Each number is 500 + 25 x the weight over its row's rms, rounded and kept within 0 to 999. Layers, rows and columns count from 0. Numbers have three digits each. The size before them is the row's rms in percent of the matrix's.

# layer 5 MLP up, 192x96, rms 0.142, rows 68-135, columns 0-95
101:498498462463526514528541504486532518499517503513449528505501478510521454527500503470544525520494489506511480497479530484476497551549551518512520509452499497499499524504509508457517525545461545512554501511480508511513532511465493535507494462516482466501508491498494550470528489492493466466
113:525542484537452482451509502524475546500479513483480501551512498525494487527506516499508527495459498489487506467446476482533483523496474496547524524498511507479499506495500481548503534490521447513480549483453473483516490472496515535509471513483515550511515517521552486508514476520503468527
098:494520485545473481511479524471485495494511515484525443510510491490485474520528469511478538501549499510532478532538479477530499478532494504486506521498520493552498516492525546517439465477521492473525508513460484516473534492497506517486417454493487506491451487523525477496503513491503522482
104:489475533466446481467486486496504499530514469484500519473516526509509500523466463475517516484490494452459499461480497527499485509521498505483472514561556474507537523506492460531463494471519544474492515531501507482510471538478495482529494460486506465507484453541461495506472514517466491501
096:519462466497467513458528504497489471466484443511460498503500502573478525487479525560503507523484478486455515519516497483473527496482489496488483453516527513499486548533491476481529510516537493485495560517487520515514504500487498484513486498538479468477480537501530487505500512536526492549
101:541534508482507533512487510474501454502523516473490508539462440507484468529485498532480529532502488552495502487518487471495567481500455478537482481487481536508515494503450511503481497505488519502497497503511570520494519495458460504506554519450496524504472489495477515490501521507502514529
100:523464491480540523468462484469497483530487498470459497464543509490517488503475482513499475541494497497441514492510526491464477466474491516491524487520487495539531528477522533461539522517500537517498496515479519505481476515494483501526491525515541520502517482483600474472521517508498510486
099:541503495523515459491529499495481487488508520504533459512488447497467475507467483470490540474482517510493494509539532506482504524485500477513530512508505486449514508517545464521524468501550476520527548532517464450496509486525542516468523495476523492442485538530495487504502509519497461471
095:475490491534492537503489506488498438504527552498488488478504478513464517462482499526525528510489506554515565487540525497496513524540481460505499477496483484478487477529459465523528545511492540520506499468487496555505485455461499470491505523540525529486522518492515499472484511496495465504
101:436504512487497496483511479519484514460500486423517488520487507493462543500461518507500482495486478510517470483547489506501505501501551490471562509492538497482518523505519489495485501519475513511495525478549517480545534550493511494500480540528475467480524491501509530473529516521560507501
103:453496484506503482528519545538480508545507528514495521514486493522430477495493531514487562539516503522499517514543467533505510478542494487482538468489539533471476507538529488466498502519495534507495509466462484514498509516503531508516505517534503531536478504507493508488505454494444488522
104:494508469506481527493532476493498513523492560527505527531462437501521536525490527509542476512521479513483463508496496501513515478493484470538475540496543487496473500535499495503476524492483469501533536522471472474501514517519484523523502498462518532544478538505459501529491450484504550465
093:498429539475529512478543535531465519491516486501506496516493477493500453517487475505477467424502491501539492474528507543504497512476477485503530481505489541512481503483483512522517503476522465455493534473500500477499507504542508487527466522519527491491491534484562504494479479526497475540
094:485459521494472483491468475517503489498551521547503480475495513504494508479481514505487457500501522511467477495524531570522520483482470487489485492490497524493452489517503502477497449484495541517516493478492511541454532533537495482478508469448478523465500494494519510509462460509493573509
099:515539510554522465546496518526499518497501526475468497489557499509469502497455524520499464452487486480550519504503507502509477519530445515489503528480474484464511489488512491474480505461512527504515546517487506485490537501514498505440498486515499496533540481525443462517477500478488462503
098:529536511500509467554540501470467505490490505486491503471486519527496493494481470524483498509576524479507509484459476492503497545471515537481479466520512510487517486469510535498518488486514478498492538451565510488532481512491472530467487480475493505502511507476464517493440463510518450502
097:476510491514513493518503507447483530493496541484498463476520511551499505468495528513465504496516459467499510475527499523465534501469540524526487480536496543443448481504530552508471509486518493522499539484518513500507521559512443490492528486500489535532481492492489481478515462489502478487
098:502529538468482529462486516475529541463506516518482541507490507516476491541477458507490516490515500529522511537530540547511535534528538501498487456504510516493529492543502487522500503498540509501543516554466495533467511523520508534525486528502494529458489458537544495500504503509495493525
099:495535511498505545522502516554473505478482502499500497516483482462528514478525472489512481444508494535480515465499468502501496459472511519478466514479475479517516522543498546498470491492480523464509512482513496473475466481463534499541532452462483538543459494515507509525549457485488503492
114:504509493530467487501511525489479520519479536511479540452522482489524490485483481544490473491520520432497510502490561513533468498470510520480486523505515496473530532512468474464532477505483497461506490523533495524517495475515512467561556496549516486512521529474470531491461491493497514490
102:534502496473527508514456504492526537515510503532495504440552488483495471529522547532513553501478512512542526476553511492513495541482466488456507480492511509494526528461500521466503525456519512479484476494536475475455506483519542507490497480484505499458503502476511472474507474498515459509
101:547509554529508470464478529497488485499491443491468447472537468504527513465528468497527496516498498495518524522506519491495513511441530493463529506490521516464510539526522508528554475522466530510534505501521481522486522531529501534478514490540507496465484498510497495478531535496509524481
096:485444541529491494482459509534566511495474480512490518513508518485513469489529458495458480519505506461503486426470521518482533555504483530508526461468492480488509451503498504500500528487491470507508520524476535540526532492492523493508476509503494490467511505546500490506536507465502476484
107:508506457513508490494522479510481493457476499461501501457500440518499536490468522475505501452478518486519525516451538464502501536478464517496499475531515510498560539484498526491497489485517488477532493513506491495492469530513513480491456487469461488496500430524496486567528500506503496474
100:538475481514476474510521508536503485522479529531490490535501469506543509520503529507476532492524518459550498520506490517556456465485484511512510508464490540523491475515470469461476515471496490488533495490486545461483529494484524522506504500480461483490485450466523468537447507502501460491
103:509497536482501511492515485533511526531515498503498536503513516502483442503465477443517502489512492514491471511522486494508577497419479498537558502501545499518525541484513518455502510473480495506488520477507491492507496488486478468493447483488475495497521446494510516508525529528537484481
107:487466514506537491468477483486475533519523446481536521471533535483503499484501482480504461489483527470483465492525448512520496499492483483531511455480453541518459461525518487502483462521495498473510490539478493473454509478501523494526477512504504512444502519513479488483489517495440512458
113:537517511501506523507529519488506452492476488479535495503495518495475484503519527491510519461523506500541496485500527495509488485504560532533469521494485471496475460472493499462481499522466475511488482505513471494493498440498491495467528496444501502453521547489517496525531523592481462492
087:539498506507497518518536467531511456489510466465506523476481514527501469488486500506473558486500507509520487488507540510474495471517534504491508508538505491513478470511539508473484477524528472492525491528490512505533509522485443532472485425476488475477483453571479527507500528515524524488
096:506533495531499447499515525532515515488481533491512486461449505511493502491506530504522480519496469559529537531467494452509528500487517494481499546494505488534490493511496447455502524519482518502521514492509494487518529447484496490549530496497477527528517465496519491449495501500433536494
100:474527521517491496500532486538511491470503510521550452532522498507556476541502474458490497500488481492485490561556475489516497473480506535494519497517481507528466465484523495440458481487500516493502520478512484525484544487478553484514482502495486436506503520502518485489471522499494512464
095:503498510485477467488506482495492481465521494524539503494499517496480489491452517460528529493522484494496532499568509491522482521543514495498505486465537535478538495508440483497477483463481499496446497535503488479468526473476530511528503526494525536525500492510493483518511522401489498510
092:523481507534520521533495537482508456482522487518453499507493481489455499538471575534515526488551502477510525515530485491498492528496519534514500505479487533525536482461509498531512441500492514492499481492524521516520531472533540547548497499490488506486480541514503471463494523519504487519
096:500514485471486507526495467553534549489466509555505503513446524499542508519476511502568513496512524493508449542501499538507493513530520501515504533490539538496502478468494460460512497503496486479480480468530510504477486501554514460518461492479503502537522544510516502523498482527495494495
100:536475505534453506509499504508523497501490554570510484519509489525496523515521548523525441543508508486528497487475523539538514524527478462477483535466497524535505508500499542478518511490507517496450472546499506527524513485526450531484495486505515500501499478491528485488508504462526462500
095:465492493544450522511503493520520524495513509476487508478548497447526479505530528541482529480481477517507482519481508509531514490486477538526464505507512501544481527491494479496488546472499497450488473456522471515527503462511514510514487493503487566502494531519538516471462516451467473524
091:506530521491490466501518496433515456505498543518486537469516498451478477534530504481516492474521529499511530490485453483522509481464521485492470486515505518499490477503501552454499542508499528549508492545525504529485506511479510513470519507530515508472487529471479546489493499471541499555
102:567511500494528516516527489493538488494498501484511498532476452448468497490515474479466512502457486504530482468490529464470499542527490494469552482504456512503481493507520519472528494497499481509490466482502507510480489511473531502532516469500505503490503482559510522463455559531460473476
099:517453480517512463485482482496474497510522475522503550512484487504452500436522482489530501491502492534543477504484500471498523483521473518505499519481485493520512497467534495473481522493418488497506471572516538507524529533504476495500539487472489510499518447492497484482521488498489529546
108:551484491453540489535496496503435482474517489493527491486545509493522445499499496516480522493502544513530496527470529509478509493498475519501483494500490519495542474546530542519505487477528473502502501460493532462447456513498549508477555497490483517467496492520490517479507482490519490542
100:516535474520499508503501532514485512473488482450487477462517514455518474501524477491425566494487514487520509492456482524537538496517500527453493516487499517498511531528500506471524488497488506569504509497500508499464484499492494499537491522518472483510545489500473499513512519437483535458
106:475485494515488460514547497484488533482455486517517495514480536458494504481563519532475537502528477524562517504518455492527499514487477497468527517449499557511510486494540506476532511488540527521527482525482541523489488515526495509525507503495505456529502537483499520498488484522475506465
097:547514518492518509552484501507466519521471498485544453521458505522485543481462490534532504543512520502457461497498475503491530496489512484478488515481528506510496475495508498441463523501465527512452501499489484471499514544476495472519461546469471511484471524467524506519491500458492496469
095:476537508446516528525497522507556515523536415475492528505498538512512498515507533495473495492489488519526527485522472531474533514533520533532486492497523530490494467475471513498500494508484511482482457513543505518474493552519520471463544538535495479506506497515517482496500484460522478508
092:500501514536510481500497540496496465551466504474520496524530520519495535486518525547468540485523509512544499524473468500494489510475543490536491470497508519507547494557465454474442522495483510517473509495466496508513541497510503468515493504503472519515429479483524491466496523480477486490
101:518517526498506486522490475538476522484442486473529500513457495492529502489500445503460516475472497490531447473481518498507506462532511492509531514480523513463524517471537533482548557515521503514505486517486482515541514513497498476537499485482454492464470468503481518474505509484512452456
093:474493510521545518515523440484502509477512491491495529492490481490480525513524487499477499500481511474470509486512503468479477546548516492457502456472533493496472510508499536489547487524504537474505458533480533466438516518463541463499455508487480492459518510471469523498469458493493499482
096:511551508517499468445506507524479490562451520522503467516508497536549505474473483499467480535511492479448514523507434498484475454525482512469515486511493471504471487496467445523520476499498531507491501519518488507520459494494504515544472502472515508534487486503471506491514482473493532524
098:457507492511530488495520496525485492503498545473503516487505466484510485511487542492498542505479476517538511541503469540547520480534480444515557479456485512515533447538496527494476454520492532521525539508500472513448540523485510502487516510497509491526513489505499520527516463507457496500
097:512477529507512500448494490527480479491521492454491480447521518548510513491527481496543533464520547484459518532525484501543487515494463518472525488496449543478506475526532521517529514457538480550507513534495480535483501499488515491517500491517520525494499522536513510529471529489469488485
096:510526524452510515550508459526476505531500529512492465527525509523538510532492534505510515473547498478498507503475487482457504449525490491490525478498511540495493493489484492509529501469541540484505510458496515519472482506465535524472512525498545521438513504470491465520480553503520464506
102:529521495529537514519488513483451498528502505540498534485488455505506475513520487439482510504487521472523459511448467503486482483469541503487543508494508451465495508513478480504525479518486498527515508548492496472515488541511482535481512547512465474528492531518467520536516459535480525497
095:490505532527504522455519541479504445486486495456465459477495559468494499464474477491489516533482514460484469491443516496487497498463517493497471492513487498516500464490511458538460531515498538500476496478491504491566512528523503527515505527480476518468492523495489556480479501492494502481
104:484486522475480495468495515482574480528527519502481490497504472528466487492490521518480474508480471520504459551546470490505512543539481529533496476486468505507509503530505467492470504506512529498526531483531497494486493484520508491534445467491497488502524552486511516480500478545468448448
112:471506468534502529495487556501499506504482513498456485453524518504523493468524482496520541499496506474511525465525484557503486482479483500471500511500516463464541507516481511529515502463541522485506493469482465530472523443541490501477507483514556472522520537519534461508500483535477526509
094:467483502472506491500472515534477438503535531476499523509501522460499466504492532491461490469524524542526482505509507534513510474511514486522477494509534478496460512488509472502528548469495459524453489520525520441491496501515514547505532524521468518507500500460434499477530523492478482506
096:551529515435539470517510467511489460485513461513495468495505492526508484507495473497480473456526509470465498526491467513514476520494513511535527489516516514513510470477466512506558500544502469519517487489504520543505511487456486511517517498536488470502510473502477501517478534518547480432
096:513539518484492478482506518513488489493499507539495512506458474512518538494483529502501468525550487475507464507487510515523479509479561478521492448486487483500547502475528447496497547481478490499466507474539524492486524494517541506530493549467531532528507460518455465507499499459477492467
095:457462505509447508517491520463464539495461472495505502529454525479488519529491491521479517485463474475481505502525491494477453505541481513471495509534521479483491491484497530551478464507503510454461507499489456485502494496533498470484458514505515504495499538494457482475469480450492450490
103:481487509506509479526498523501504527516492533481518531488512498535542473547518501479486507444485469549477505515447499502506515520512501471491487536486465486498508509552494474534475527517478448489535531533476457463457446506481507498444477489525525482493501484496468485501483487495458506479
106:476488526502528473475472503505482493494497510504527492518492511499519498532477534512463534516508544470515485522551516500523493487507518492496506482525479494503538491514561516497507496476520565528502475485495519479459506487487504492474503460496571521514462471498466509479506410507545519486
110:512542503505504492467476493523525463500535515485461480496508514489491503505513567489515495493519469495496518500504515500503519501514522491512523454504500518537481503435538515498543524511528485490496505494509492559495524498487468493453537479514554506508447503532475493555443548483499494532
096:507523467478526476535478534479496501504474507497524471481434553460526498464455505481485497486497442514502509488497495500493446471493468471482489558464474494524529479515506504529508526529488511508478506477457498527524511526484489515514478519548534527503507463488500522504503524523527463529
091:500465553456514489476502461494488481492486493483539482484536489547537536525493557497507489541536513439494504496521489492475473483475506461515481502505524518483490531497499499494455531525498505502515461544518535530506478493509548505466514494484514472509511473491479547509556488500501505465
095:551485558506556497497505485494504490512521465484496489485518521485498520477522523461464509512513492484490526494552544527482493476530520535486466530514541470464516482522484526492516470485486521510485543509474494546475472506532487513538494486479488509507483478521482554500489524493563499542
096:504503548489501457531523510538480506473523525471526485532512531516514523495479463516465494470500469501514533477535509508493476506489487454500529520460438500518482497512522487477489543491511489496537456518526482498506539497493548498527502489542505462508568480478486485490518503484540458483
094:535486527483498537520543460513527490501534520513488494547492541499467476501512478514543451504469489479476456536505465471483526476510488503514518511472550504493486494469512515497484487471498491521518514506526502447496472462481491527451519523488474458490526483480478486476525484544554507485
107:493491489538559520535503448503494475494489487464432533506493524471487528507526494514522486515522511483578494460477514505468515502465492502467518487509533500467524520525486537514508522535500494489507494495484470505511495554510458541506513499513479523501518494512447470511528458480518509518